Weights of a small GPT-style language model, trained from scratch on English Wikipedia.
Size: 21 layers, width 192, MLP 768 ReLU, 11M parameters.
Architecture: learned positions, biases.
Training: a variant of Adam for these matrices, 222M tokens, 6782 steps.
Each number is 50 + 15 x the weight over its row's rms, rounded and kept within 0 to 99. Layers, rows and columns count from 0. The size before them is the row's rms in percent of the matrix's.

# layer 2 attention query, 192x192, rms 0.0424, rows 145-191, columns 96-191
138:50 47 51 25 37 53 61 57 42 15 44 32 44 53 35 55 69 73 53 82 33 59 54 41 27 35 63 49 35 37 30 55 48 63 64 71 24 58 82 34 42 39 58 44 60 54 53 30 51 49 48 50 43 48 63 15 55 00 51 55 30 62 69 63 56 54 50 70 43 50 42 34 44 36 51 67 39 67 53 49 64 44 63 31 79 58 68 43 68 48 68 42 61 71 26 43
152:54 47 46 67 60 59 39 49 60 83 58 62 56 45 71 57 30 25 50 16 69 45 54 48 73 63 39 48 56 53 80 54 49 40 41 27 77 33 25 67 61 56 49 52 41 45 49 59 60 57 49 59 67 60 33 78 42 99 41 36 66 38 37 36 43 48 68 34 50 51 62 61 49 66 49 35 65 37 52 58 40 67 38 77 31 55 29 63 40 57 42 52 41 30 73 63
151:53 63 46 39 35 34 76 54 55 44 47 32 37 56 36 74 67 87 77 81 28 68 52 38 17 27 60 66 19 33 37 57 56 61 74 67 38 25 78 53 48 39 54 51 43 66 48 33 57 57 41 68 58 46 55 39 43 13 53 40 37 50 82 42 53 23 65 66 37 51 52 34 27 28 60 70 44 28 65 46 66 44 60 33 75 87 74 40 51 50 54 51 61 68 26 52
128:45 58 59 30 30 41 57 49 42 26 44 38 56 51 36 54 58 83 63 90 26 49 51 49 20 30 63 53 38 52 21 46 47 71 69 75 22 59 81 33 38 52 52 45 47 67 54 43 54 46 36 54 45 52 65 16 51 00 56 56 28 60 60 68 48 53 56 64 52 47 54 34 43 33 60 75 28 49 54 48 61 34 54 27 77 62 64 35 65 52 60 42 53 79 24 40
149:52 52 47 67 71 62 41 52 59 83 56 69 54 46 72 49 38 17 47 12 74 47 56 48 81 64 37 42 58 52 86 52 53 40 35 25 77 39 23 65 57 55 52 52 42 43 56 56 48 59 54 53 59 59 35 74 39 99 44 44 72 40 39 40 41 62 55 39 45 52 59 64 59 63 45 32 69 46 51 59 39 69 38 67 31 42 23 65 37 50 43 53 43 32 77 65
151:62 33 46 48 47 28 89 82 67 71 48 36 34 37 55 48 55 60 56 63 70 62 32 47 43 47 60 56 46 45 48 26 60 53 58 47 76 36 50 51 72 61 55 48 42 60 57 51 53 69 46 72 62 37 60 65 57 59 51 25 73 34 62 14 64 45 62 57 41 43 45 29 29 51 64 65 39 11 54 37 62 18 62 34 59 61 70 26 32 55 33 57 48 52 18 53
154:43 45 42 60 72 51 41 46 58 85 50 69 60 44 70 48 38 21 52 13 81 35 42 51 80 59 46 43 66 58 73 36 53 33 27 28 69 45 23 65 59 55 48 55 38 36 55 68 59 50 56 58 53 60 40 80 42 99 40 41 77 40 32 34 59 47 60 32 51 44 55 55 49 74 46 31 60 43 42 57 40 65 34 70 36 41 32 48 29 52 38 57 39 32 75 58
143:52 46 45 68 71 56 35 54 63 78 60 70 55 48 71 41 31 13 43 17 78 45 56 57 86 63 39 43 60 54 90 51 46 38 32 25 74 40 21 56 64 54 45 51 48 37 58 58 48 56 59 44 51 56 41 79 51 99 46 47 75 44 36 39 45 60 45 39 45 59 55 66 60 68 43 31 67 56 47 60 37 64 42 69 27 34 24 69 42 48 35 56 46 26 78 59
158:47 49 40 26 48 43 79 54 51 58 34 41 38 55 36 73 74 77 85 66 40 63 35 37 36 21 68 57 34 39 34 39 63 51 53 67 41 31 74 55 50 35 48 54 41 54 51 42 66 42 49 67 48 50 60 46 37 46 50 30 54 57 68 34 78 21 73 68 30 45 45 23 15 54 58 61 36 41 53 43 60 53 52 35 76 81 76 19 45 55 53 52 56 60 30 51
151:46 52 57 35 32 41 58 45 34 18 45 31 44 55 26 46 66 80 49 84 23 52 46 53 17 38 62 57 43 51 12 48 49 63 68 75 22 67 77 34 39 48 51 49 58 55 45 39 46 40 47 43 40 38 64 22 61 00 55 62 30 58 58 62 55 47 43 61 54 50 40 41 47 35 55 71 36 59 45 44 59 31 59 32 67 50 72 37 64 48 57 47 55 70 25 32
152:46 47 42 30 40 37 81 57 52 49 37 40 37 52 34 78 64 87 75 69 34 59 36 40 24 19 66 65 29 38 26 40 67 54 62 72 42 28 74 60 57 39 49 44 38 62 43 42 70 50 45 71 60 50 53 49 36 34 42 32 51 52 70 36 69 24 72 64 32 46 54 31 22 50 60 67 35 36 58 47 63 50 48 36 73 84 76 21 47 59 47 48 57 68 26 53
156:46 61 35 66 64 38 81 50 69 79 59 64 33 50 57 63 45 50 69 32 54 52 47 31 65 36 53 53 38 50 73 39 73 38 38 40 74 22 51 65 63 36 47 49 26 67 45 57 52 61 55 82 71 61 42 79 34 86 49 17 68 45 50 34 56 34 66 44 34 43 53 47 38 45 51 46 45 24 58 46 52 57 41 49 46 62 47 50 15 48 31 62 46 42 57 64
143:49 51 46 76 66 53 36 44 56 77 48 71 57 51 68 45 30 16 40 16 76 38 53 52 77 70 40 39 69 59 78 47 50 40 35 25 74 47 26 67 56 57 49 53 42 44 55 64 51 53 48 43 49 56 35 76 48 99 40 48 64 42 32 44 36 59 52 31 57 47 62 66 63 65 42 33 69 49 47 57 38 66 33 73 25 37 24 62 38 45 39 45 36 36 83 54
145:52 41 56 30 35 47 57 55 40 20 47 32 52 53 31 32 61 73 45 82 38 46 37 53 23 44 67 53 53 52 19 40 39 65 60 69 27 74 80 30 46 50 54 41 61 56 55 46 49 46 47 48 39 42 67 23 66 00 49 65 35 58 54 68 55 61 41 63 54 45 42 33 49 48 51 71 30 66 47 46 57 29 56 31 77 44 67 28 68 54 58 49 52 64 23 36
153:47 54 47 64 67 61 34 47 60 81 56 71 60 45 72 56 33 17 58 16 74 44 60 49 83 62 41 39 58 50 91 53 49 39 37 27 70 37 26 60 54 51 48 54 43 41 55 52 56 53 53 51 50 62 36 70 40 99 49 46 68 43 36 44 41 52 58 41 45 53 59 62 58 59 44 30 72 45 50 59 39 72 40 71 30 44 25 65 38 49 47 51 44 32 78 62
095:20 47 60 46 53 51 85 28 38 35 58 49 45 60 32 72 56 83 61 61 36 30 37 56 33 32 84 48 55 47 20 50 53 49 52 81 48 54 65 46 30 33 41 42 52 56 16 44 45 35 56 51 38 51 83 34 66 66 40 74 45 84 33 69 47 20 35 28 55 31 28 54 50 36 54 54 42 52 53 44 43 50 41 62 56 56 58 31 48 24 36 47 45 53 54 40
081:15 36 54 55 44 48 71 40 52 39 54 49 25 35 50 47 46 41 58 56 67 00 39 63 53 73 62 54 38 41 43 23 61 43 63 55 67 72 62 31 47 54 51 38 31 56 43 43 42 38 50 47 48 55 69 32 61 60 39 49 62 64 36 61 47 45 37 34 33 35 44 59 50 55 55 78 44 55 37 58 29 59 49 87 31 43 51 66 40 00 60 33 27 35 61 61
104:80 55 39 49 50 58 22 69 57 66 42 58 66 43 63 38 50 32 50 47 60 95 45 40 52 54 16 53 57 44 85 51 36 51 45 37 52 28 35 58 59 61 41 61 52 53 74 56 49 60 46 42 51 53 30 70 34 40 81 37 54 32 74 30 52 67 57 66 45 84 69 42 44 62 49 42 55 51 42 70 60 42 58 35 45 43 45 54 58 94 62 56 51 50 39 52
086:58 63 47 48 49 63 48 47 38 63 55 55 69 68 29 68 58 79 48 58 20 99 43 55 39 15 48 34 62 44 39 76 50 60 53 72 26 50 44 66 45 59 58 54 73 46 28 51 51 57 55 45 48 49 49 71 45 47 44 56 34 66 55 38 57 37 62 46 60 50 36 40 51 48 44 36 50 49 66 43 70 47 38 29 66 58 55 36 59 99 22 63 68 55 43 30
081:70 67 45 42 52 66 48 52 43 49 54 58 75 70 41 71 61 84 49 53 25 96 51 49 30 04 51 33 63 38 36 74 45 58 40 76 33 39 35 60 42 56 58 50 67 46 32 49 52 45 58 37 42 43 51 59 41 44 44 68 38 75 46 35 62 35 59 50 58 53 35 41 55 40 54 34 51 52 63 42 65 51 41 28 70 68 51 36 61 94 23 63 76 64 52 36
079:36 54 20 37 78 74 47 66 62 53 43 72 62 24 69 49 40 60 69 40 50 72 52 64 55 31 43 59 74 23 56 69 30 63 23 80 47 40 39 38 50 55 49 32 58 51 30 78 32 40 68 04 29 50 61 62 48 47 63 65 28 85 37 68 51 64 53 43 53 53 39 54 55 62 48 53 55 58 38 55 41 65 67 51 47 25 32 52 58 67 62 51 39 39 77 38
108:21 48 55 39 54 57 75 31 36 35 66 45 49 65 32 62 54 83 54 60 42 20 48 65 34 29 83 40 34 51 15 47 58 50 51 76 43 59 63 42 39 39 41 33 58 50 21 47 47 33 63 51 47 48 74 31 66 60 26 72 40 81 19 60 46 27 45 30 59 16 34 53 46 46 49 51 49 56 60 36 38 52 34 65 48 51 55 31 47 28 34 51 44 52 65 38
056:57 30 81 57 41 46 56 88 31 74 46 42 61 39 42 59 54 57 50 76 53 47 47 46 61 51 52 63 26 87 39 32 36 68 93 45 22 41 44 44 25 73 35 31 52 48 42 69 55 16 29 32 58 52 68 20 70 39 58 46 42 47 58 39 41 36 55 48 57 56 30 21 59 54 27 46 41 53 43 66 44 65 50 70 48 47 76 56 49 37 55 30 45 67 40 77
063:52 72 52 67 46 44 58 46 27 42 56 51 59 33 43 42 64 46 32 47 47 50 46 42 37 62 54 73 64 52 70 52 30 55 42 48 38 63 30 56 35 61 54 46 63 50 00 85 51 13 58 46 44 41 58 55 70 66 54 51 28 50 63 50 52 57 38 56 62 53 41 59 70 71 33 60 59 69 50 46 49 82 23 77 73 19 59 58 62 50 66 50 63 55 59 36
096:52 63 54 44 43 66 71 48 37 41 61 56 63 66 31 74 62 88 52 57 17 81 53 54 32 05 64 34 48 49 26 66 59 56 43 84 31 52 52 59 38 44 47 50 69 42 24 52 54 35 61 44 44 46 70 55 52 51 33 65 35 74 42 48 46 27 58 46 64 39 33 42 54 37 51 42 46 49 63 41 59 41 39 35 67 65 53 31 55 76 21 62 74 67 51 27
074:42 37 56 52 38 37 57 44 56 47 47 48 34 31 51 44 53 33 63 47 77 00 40 49 60 80 48 55 24 55 51 20 65 43 58 32 61 67 61 36 51 48 38 46 30 61 55 44 56 41 38 60 61 54 47 31 58 52 48 38 70 37 49 50 40 51 42 49 34 49 54 59 54 43 53 64 60 49 37 67 39 52 52 82 40 45 56 61 44 00 64 27 31 34 55 68
081:58 48 60 58 58 46 76 61 32 38 55 29 44 39 45 64 62 44 33 70 31 56 55 57 56 56 40 44 46 54 40 47 23 56 58 46 48 48 40 41 38 63 60 59 61 32 19 60 66 23 38 51 76 54 99 34 40 46 03 58 42 39 53 57 53 50 49 56 39 48 64 21 74 52 54 73 18 49 51 53 77 39 56 85 56 52 39 48 54 38 38 33 55 32 49 52
101:83 57 41 54 45 52 26 77 56 65 40 54 65 43 67 45 49 35 49 40 56 99 47 41 60 52 22 53 48 51 73 63 32 54 49 34 51 29 29 61 61 61 46 65 55 43 73 57 53 58 44 47 49 55 31 70 35 35 76 32 49 31 64 30 50 68 56 68 55 78 66 46 54 55 44 44 53 40 43 57 64 41 59 29 56 45 43 51 51 99 56 61 58 49 39 52
068:56 58 78 75 27 35 54 45 21 60 59 26 56 62 24 56 73 49 25 76 42 38 21 59 47 85 50 58 39 68 54 18 52 51 69 34 44 44 37 71 30 70 54 63 52 52 28 36 55 38 39 80 77 56 61 44 73 54 41 59 44 35 63 34 56 29 33 50 32 64 42 55 72 36 22 57 32 51 24 52 48 66 23 74 61 43 75 66 45 19 45 40 73 44 33 53
085:65 60 35 45 58 69 53 56 46 59 49 58 69 63 38 62 59 78 49 52 26 99 37 61 35 06 46 41 60 42 31 71 28 66 43 84 36 39 36 62 44 57 55 52 62 47 28 61 53 48 63 39 48 50 51 64 48 45 50 67 29 75 45 51 51 39 45 45 68 59 36 43 50 55 48 46 38 50 56 33 65 47 50 37 65 61 46 44 65 99 39 60 69 48 60 34
068:30 58 40 44 55 60 38 44 68 53 51 59 54 48 77 57 52 60 81 34 61 49 40 61 58 42 64 65 30 33 48 56 67 69 40 72 32 69 66 55 52 41 37 18 53 62 34 58 34 23 54 15 26 50 47 50 47 44 82 43 48 83 44 56 53 52 39 48 60 51 27 79 52 39 46 56 61 49 62 48 49 54 42 41 44 28 57 60 51 51 65 70 45 75 53 60
082:52 56 44 38 64 76 61 49 40 46 55 69 65 54 45 64 59 83 60 55 19 90 44 53 40 12 59 44 50 35 21 69 43 52 41 91 43 43 39 54 35 51 48 37 66 43 26 63 37 26 70 23 37 56 73 49 48 52 38 67 37 91 34 50 59 36 44 36 61 50 33 47 55 63 56 49 45 52 56 49 60 50 54 39 59 55 47 35 61 87 35 67 63 55 60 33
069:40 45 53 62 38 58 64 42 48 73 43 66 37 39 38 36 34 53 55 41 62 54 27 93 55 66 30 65 39 40 58 30 43 61 66 60 49 51 33 62 53 69 42 53 32 64 43 61 43 63 61 55 43 48 28 39 76 69 66 59 38 67 53 32 52 36 24 39 52 58 40 68 38 57 41 55 28 55 26 41 22 60 40 63 35 38 50 67 36 35 78 26 49 28 69 47
084:66 44 56 71 26 20 41 38 47 64 53 29 47 64 42 41 47 35 50 46 69 23 37 39 59 75 34 60 45 62 76 26 59 36 46 23 50 64 58 69 66 50 43 64 39 49 63 27 75 80 28 99 64 47 24 51 61 57 67 34 63 14 63 31 46 41 52 50 50 50 49 54 44 37 24 27 60 46 49 54 38 51 23 48 59 51 55 54 39 17 53 41 58 50 36 57
095:24 41 71 57 46 40 84 32 45 36 57 44 33 58 35 65 54 64 57 58 45 07 60 49 41 49 75 48 43 52 20 42 71 43 60 59 53 72 75 37 50 34 58 45 45 57 28 38 56 37 49 59 51 50 68 41 63 66 21 62 47 60 37 60 45 31 35 36 46 18 36 65 51 39 56 56 48 54 51 49 46 60 42 61 57 59 57 50 43 00 30 37 54 58 49 48
079:83 72 38 46 55 65 23 62 45 60 44 59 72 58 50 54 45 50 41 46 28 99 51 48 51 34 29 41 61 45 62 74 31 60 49 53 38 31 29 74 54 63 57 58 66 42 54 57 54 60 53 38 57 52 32 62 44 37 65 48 44 49 56 40 49 62 55 62 63 70 49 38 54 53 39 34 55 49 62 45 69 45 54 28 58 60 36 46 65 99 51 60 66 64 43 44
095:33 36 47 56 58 43 46 57 59 55 38 46 26 28 71 26 30 16 45 46 85 09 44 42 66 95 52 63 43 60 70 29 44 39 51 17 71 53 53 37 56 49 52 42 31 50 70 49 48 58 43 45 53 53 45 33 49 56 56 40 59 36 43 61 46 70 39 49 43 52 68 62 51 59 53 63 49 53 32 63 37 48 65 74 26 32 45 67 53 13 84 32 29 30 55 67
090:25 34 63 37 63 52 88 33 42 37 66 47 44 57 34 70 51 75 48 63 50 22 46 56 37 31 75 45 46 52 21 46 52 51 57 75 46 69 64 37 42 30 52 35 49 50 20 53 50 27 58 39 45 38 83 37 62 58 35 69 42 67 26 67 52 28 39 32 49 27 26 60 51 41 60 54 37 55 56 48 39 57 42 74 36 60 57 52 54 23 32 40 39 43 57 42
077:11 58 41 47 54 67 60 64 55 42 54 48 13 36 74 55 47 56 72 51 45 35 69 62 66 43 40 41 50 41 66 57 48 73 26 75 51 51 40 46 52 33 77 56 35 66 46 83 38 44 42 20 46 47 63 42 39 26 55 48 38 87 75 46 54 56 44 54 42 37 42 64 53 21 61 76 33 38 47 49 86 71 65 55 43 49 27 80 41 45 66 23 37 24 66 73
068:61 64 37 32 69 51 59 52 47 46 37 70 74 50 48 55 47 76 72 36 34 91 44 49 53 22 45 31 60 18 47 62 54 54 36 68 36 43 50 54 60 52 56 44 72 51 43 42 47 62 57 29 43 49 45 61 29 53 41 53 66 76 46 52 68 45 58 60 54 48 29 50 51 49 54 25 57 65 50 43 73 52 29 34 56 48 51 38 57 84 40 67 78 61 54 43
084:36 57 34 48 45 41 51 47 64 52 44 71 32 49 56 33 38 55 71 41 62 45 42 57 55 50 42 61 44 51 78 46 66 54 36 66 56 63 68 57 59 30 29 56 47 69 75 58 35 67 69 32 25 49 06 55 55 40 99 33 55 74 51 24 44 55 44 46 39 55 46 81 25 53 67 34 56 50 40 66 28 57 43 26 51 49 47 60 47 55 86 63 30 37 70 56
068:56 44 52 53 26 62 20 30 66 63 48 54 68 74 55 43 45 53 53 36 60 56 33 54 48 52 62 54 34 58 49 50 72 49 40 35 37 44 61 70 70 48 51 29 37 52 69 41 55 62 58 64 34 46 16 50 73 55 89 47 66 50 60 38 57 35 51 53 53 51 45 78 28 51 31 19 71 51 88 31 35 34 35 36 48 42 57 55 39 47 40 69 46 76 45 54
076:36 37 51 52 42 33 42 47 55 65 51 34 24 44 50 33 46 24 40 49 81 05 54 44 60 94 36 70 51 69 67 33 42 51 58 29 67 56 54 46 61 50 50 58 28 54 72 48 61 57 39 64 56 48 36 38 67 53 68 42 58 20 59 52 39 55 51 49 30 56 75 55 42 59 43 62 47 43 45 58 34 47 65 68 29 49 42 59 33 25 74 26 28 35 48 71
092:29 44 65 57 47 59 75 36 34 32 62 48 34 66 34 67 51 65 42 65 37 23 52 61 26 37 71 43 53 54 23 51 51 53 53 66 45 58 55 51 47 44 56 38 43 49 13 49 56 33 50 59 46 42 81 38 61 71 14 62 38 61 29 67 41 28 46 36 47 25 32 59 57 36 39 59 36 46 62 25 49 62 44 70 54 57 50 40 36 14 22 40 64 43 57 48
093:78 62 39 43 48 53 24 63 56 64 45 55 70 47 56 45 48 40 45 47 41 99 53 37 57 43 26 47 56 49 73 65 39 62 42 39 49 30 34 62 49 58 48 67 57 39 68 56 55 57 42 47 48 52 32 66 37 39 74 36 45 31 71 31 53 66 64 66 54 77 69 33 45 50 48 40 56 44 51 51 60 36 59 30 57 49 45 45 54 99 56 63 62 59 38 60
101:55 65 55 50 44 54 63 42 38 46 59 53 66 64 30 69 68 83 56 55 12 89 52 50 23 04 59 35 55 48 25 71 57 58 47 74 28 54 47 66 36 48 54 61 71 45 29 50 56 36 50 49 47 48 67 63 50 49 39 55 39 65 46 46 49 27 57 42 60 40 34 46 53 41 47 43 41 52 67 41 68 44 42 30 75 67 54 32 47 81 20 60 78 66 46 35
095:80 55 38 59 48 49 16 74 63 62 33 57 55 42 59 32 42 25 48 42 50 81 55 48 60 61 24 58 49 47 80 63 41 52 54 31 41 36 32 55 63 66 60 63 61 38 83 59 52 63 43 44 54 58 28 67 38 37 75 27 58 18 69 28 50 73 57 69 53 75 75 45 50 53 44 45 63 42 49 55 62 48 63 28 49 40 44 54 44 86 54 53 57 53 40 63